{
  "n_layer": 13,
  "d_model": 96,
  "n_head": 3,
  "n_kv_head": 3,
  "head_dim": 32,
  "d_mlp": 384,
  "vocab_size": 8192,
  "activation": "squared_relu",
  "norm": "rmsnorm",
  "norm_place": "pre",
  "norm_eps": 1e-06,
  "positions": "rope",
  "rope_base": 10000.0,
  "rope_fraction": 1.0,
  "qk_norm": true,
  "attn_scale": 0.28,
  "bias": "none",
  "tie_embeddings": "early",
  "parallel_block": false,
  "extras": ["some layers without attention", "local attention windows", "gated attention", "value embeddings", "hashed n-gram embeddings", "an embedding shortcut", "learned residual scales", "skips across layers", "capped logits"],
  "init": "uniform",
  "init_std_qkv": 0.0475,
  "init_std_o": 0.0,
  "init_std_up": 0.0475,
  "init_std_down": 0.0,
  "optimizer": "muon",
  "lr": 0.0115,
  "lr_mult_o": 2.0,
  "beta1": 0.95,
  "lr_head": 0.0204,
  "warmup_steps": 62,
  "schedule": "wsd",
  "decay_fraction": 0.765,
  "decay_shape": "linear",
  "final_lr_fraction": 0.0,
  "batch_tokens": 32768,
  "seq_len": 512,
  "doc_mask": true,
  "train_tokens": 136200000,
  "steps": 4157,
  "dataset": "wikipedia_en"
}
Each number is 500 + 40 x the weight over the matrix's rms, rounded and kept within 0 to 999. Layers, rows and columns count from 0. Numbers have three digits each.

# layer 3 MLP down (transposed), 384x96, rms 0.0414, rows 351-379, columns 0-47
525475496547498513511488502496491494514518473491500513498501497508492506476478492493516505521488530544522511484516511493498515511515496506489503
517443502480495517514525566446487491504459513532520488484506482518541425498478544424568484535551432516524527503507508456518526521524508510548480
487496497501503488498530525498501479498530486483489449487490518514546509524500472482470466521488507493499489494575510514478486491500483540474506
453569467549571595564519459503391461506517497442531578469561460476468461549546551491571483495454500542580471473451507526509522474499404449499413
487409596519444507571494438459474524500589452601550471494569485521526571404527404474467481416501497472447622384525503641473486470444461526483499
555477520550444488542565504518452540506513489541523454477447486530492541462537494560449493483493519516513534468489408525475460505511477514538480
501496526570532534458479533605573471472487578416483542489490537448508525439528423448531438514492489451469488499484475500473492455550542535474521
472465476476455509521477507465533531496506510458598540512489464476452446476516549527454495551529500489515478572441490536522472473503477474542542
479542486478536632501530501556556506510492539421492505532443514513488443540461556514509447505509452576536543552521470484498443477546587499516493
427534498567491457525439442478464469569524523447523570525514511569540485500525484433499385503494446462394458533533350531544431483421484506545519
534414493481482482372489532536450564427446553539454517581534581522494470500418406524572582506596385545566530518496438470495456532456377510538471
491508501490500498507496492513495498503493492507501511501499501502492495503503493499491510500501505493499496495496509504494498503511501502502496
522541578467473557559519516432492479484455457570534460504520488507513439499447456513454476518468516521514587518461486467529576494546558452496472
533551453505536567520512455482522468488493565523534472493506563438475545548475494524495501506487445524569489414529524446481528550527471594488508
503519497463478496461489482519500522486493535501525503492508446485525534498519440508428547463490524510483478525486541523498474557515498463523454
434465590503473455493534499485492477528565494485527535522492536553529502516505509485460495507496484463505590515528516485421449552540499491463545
509426488568443464531504524550514530509481444478532533509479558501465507543492442510496453407532472528586506531490567495422551450512486504491574
480472391580509542487499488501575517475491514461566543482477479534472515498406562505499523486486566439459606520531539554466580502469527511454567
515470517516480490551495488534539479507486515476466524458498485483541498494464512510570458524517516515444470532473495531467461537524511471543539
508526513559468458538579439462471510503537463528472465485493448542566533524558538492464522553592502472449452490587504585567466545557448428471511
449540409489484469519507467544503425449471446511609499561462515485455476517491500529488482487436490495476524563538454464536473543450498538421521
492561527506463429405532458479478501491477486479449474513523518431509397437489538560485510449450511573482536410522463557409450497504442489435464
509501432492537510483563451517483442528565567590480509437516409499569522522504513537520469482485542524442534469497448475531523492520475561585450
558486455496518482538564484447521589541519496429517465483431526488529540520494483455566520490576569470582518446545525511457452461505511550498523
518561493445479601485446464470494429519459467524520583496473544493467462500452528582469479475457500458506487476481458490504478472555570522498522
484503432548501479553472456351492456528485459483469381524478441499521456554436565496509510523481451505471568495500550494501571514407493479498511
550586490430574542546531490568473523496532481464506472476518564487451539421429513564537376535545444531508460508462466503517494508435491526478477
548527527528523522481408479585479573523523478531493475468508617538459451523557573528637541510494550500507558400519510523451520455587526557465499
521504536540510530529523528488467522518484521474471535512526523495457481487517504519466482481561516493504529514522516516520518526557538494538501
# layer 3 MLP up, 384x96, rms 0.174, rows 352-379, columns 0-47
472459529469527405507478462550442485544521474541545415546508537454557437493520443494480485529437504520493545477550554509481518482464496502539497
495461547527481497529475532475493481506523518472461507497493492485506526484500481485497491514467481470465467480497476507473487489513484516502465
553501549520496487538446455510448447483535453539457424469429548526514480449433438482485556494494506476469483507462440456490589525492446623480530
508581457514495565528527545501492502487579547448473435480474413519586550486470545475422435583479541442500563498521578534498498497431492479449507
492528504506551528391510485448573418550500521435523471427419532511510530495506498490507472541497517535505466498439597515483500504516526507552493
493476395461497501503507489539438481504465483561514464502551431566525503505494510526540476512506469555493566506548526482553475548485459495483500
542518531419521507482482509525450460476451533478478542530534556472491500460447467458444508497483515452543511454481465513515565570557530515537489
508516532421415552415529418480524459475524529472515569446484480583471509498441475403562528492465521473493546536554477595460400499485497616479523
547619483559529522524422488482563478519561591576429487515477509485459458504415575517489552456485425494453432504429455511619509539597440475525458
538606549470566450494420482461490459511527486514544508527449493613475521432537552445360547535509524501502477492532485477485536522577499534455543
511506501507506498502492507505500487488494503503507500506499501506500499499496502513516499496506508504495507493487487495500498495506498493498496
439532540454433506493487503506436512441552529532551494492523458475426510414516482562504520513455472521561560500509494490469456468585483478547471
549493505504515476532544467553561495495463479541394526464485534529490465436471500584463532562548485547500575489572570483511533512498572479565423
542477477466508459466526503498434506493488469465523475500488497514484501477520496511477521513503538487509503557434463501513493517484523485526505
490488484551504520466476474490462531533481491467449502451551445484521540506569527499463501558490510479482485558559439511528545516454515484497506
574501523495465497452509432495569487591489526519477490476467498560551449491521498494530434477515493535519517501561473521543512561516519477412501
467526429469477448529497440441465521488532563567488507516574509481420476550461542571518546509476445477536455446516501452463502557559475493514553
500486485419455436487527485478520487507496499485490488464475432488519503543507503498486465539530531517460465490478534508486467523461502502468505
453424472469492529474431482527470462499530531524441473496545514522517468469525548485478486531527517522520469463518480505465503478471493521574504
566495546559412461536419481565545477501475576465573483424479560445459530462564447443523471550464517523495449547546474452484549512486485515468523
548484533560546501594399467494568571525537545492527443522490452556511482526474552568504596542510520572515561490538376479583498450539492560462479
429478428447493441503560430509451505530567527493423512450477486516462430512557462498524504474494528480493585453533527496446468489418577486580554
553492487553519439531433499523425450499516531505491442441511554477501536474431521434500407474482514620540439535485453455518444499456462461505525
493478516495512602460443447513392501550573434471485504443519517523487594539516489625563495509533513461489466533501497436535501423436492495546488
538478484506477412349472567462571508556418406503495442489535520558521543557550452498543537454523478510513508566438528448512593456403571536430438
454537570461520529432558544487552537450535487535548449478532513493536629507458597499477551449501544545513529482452508435479544442505472470463537
484553486398469477504498533499555407534493484537522559547526479506590402510517570574540531623468466550470482419495485533489507512516601483531526
465556455503418488503492525471541464452562453517532454490457451570454532553563524479408537487530485550485501489496507565544524488504527481516496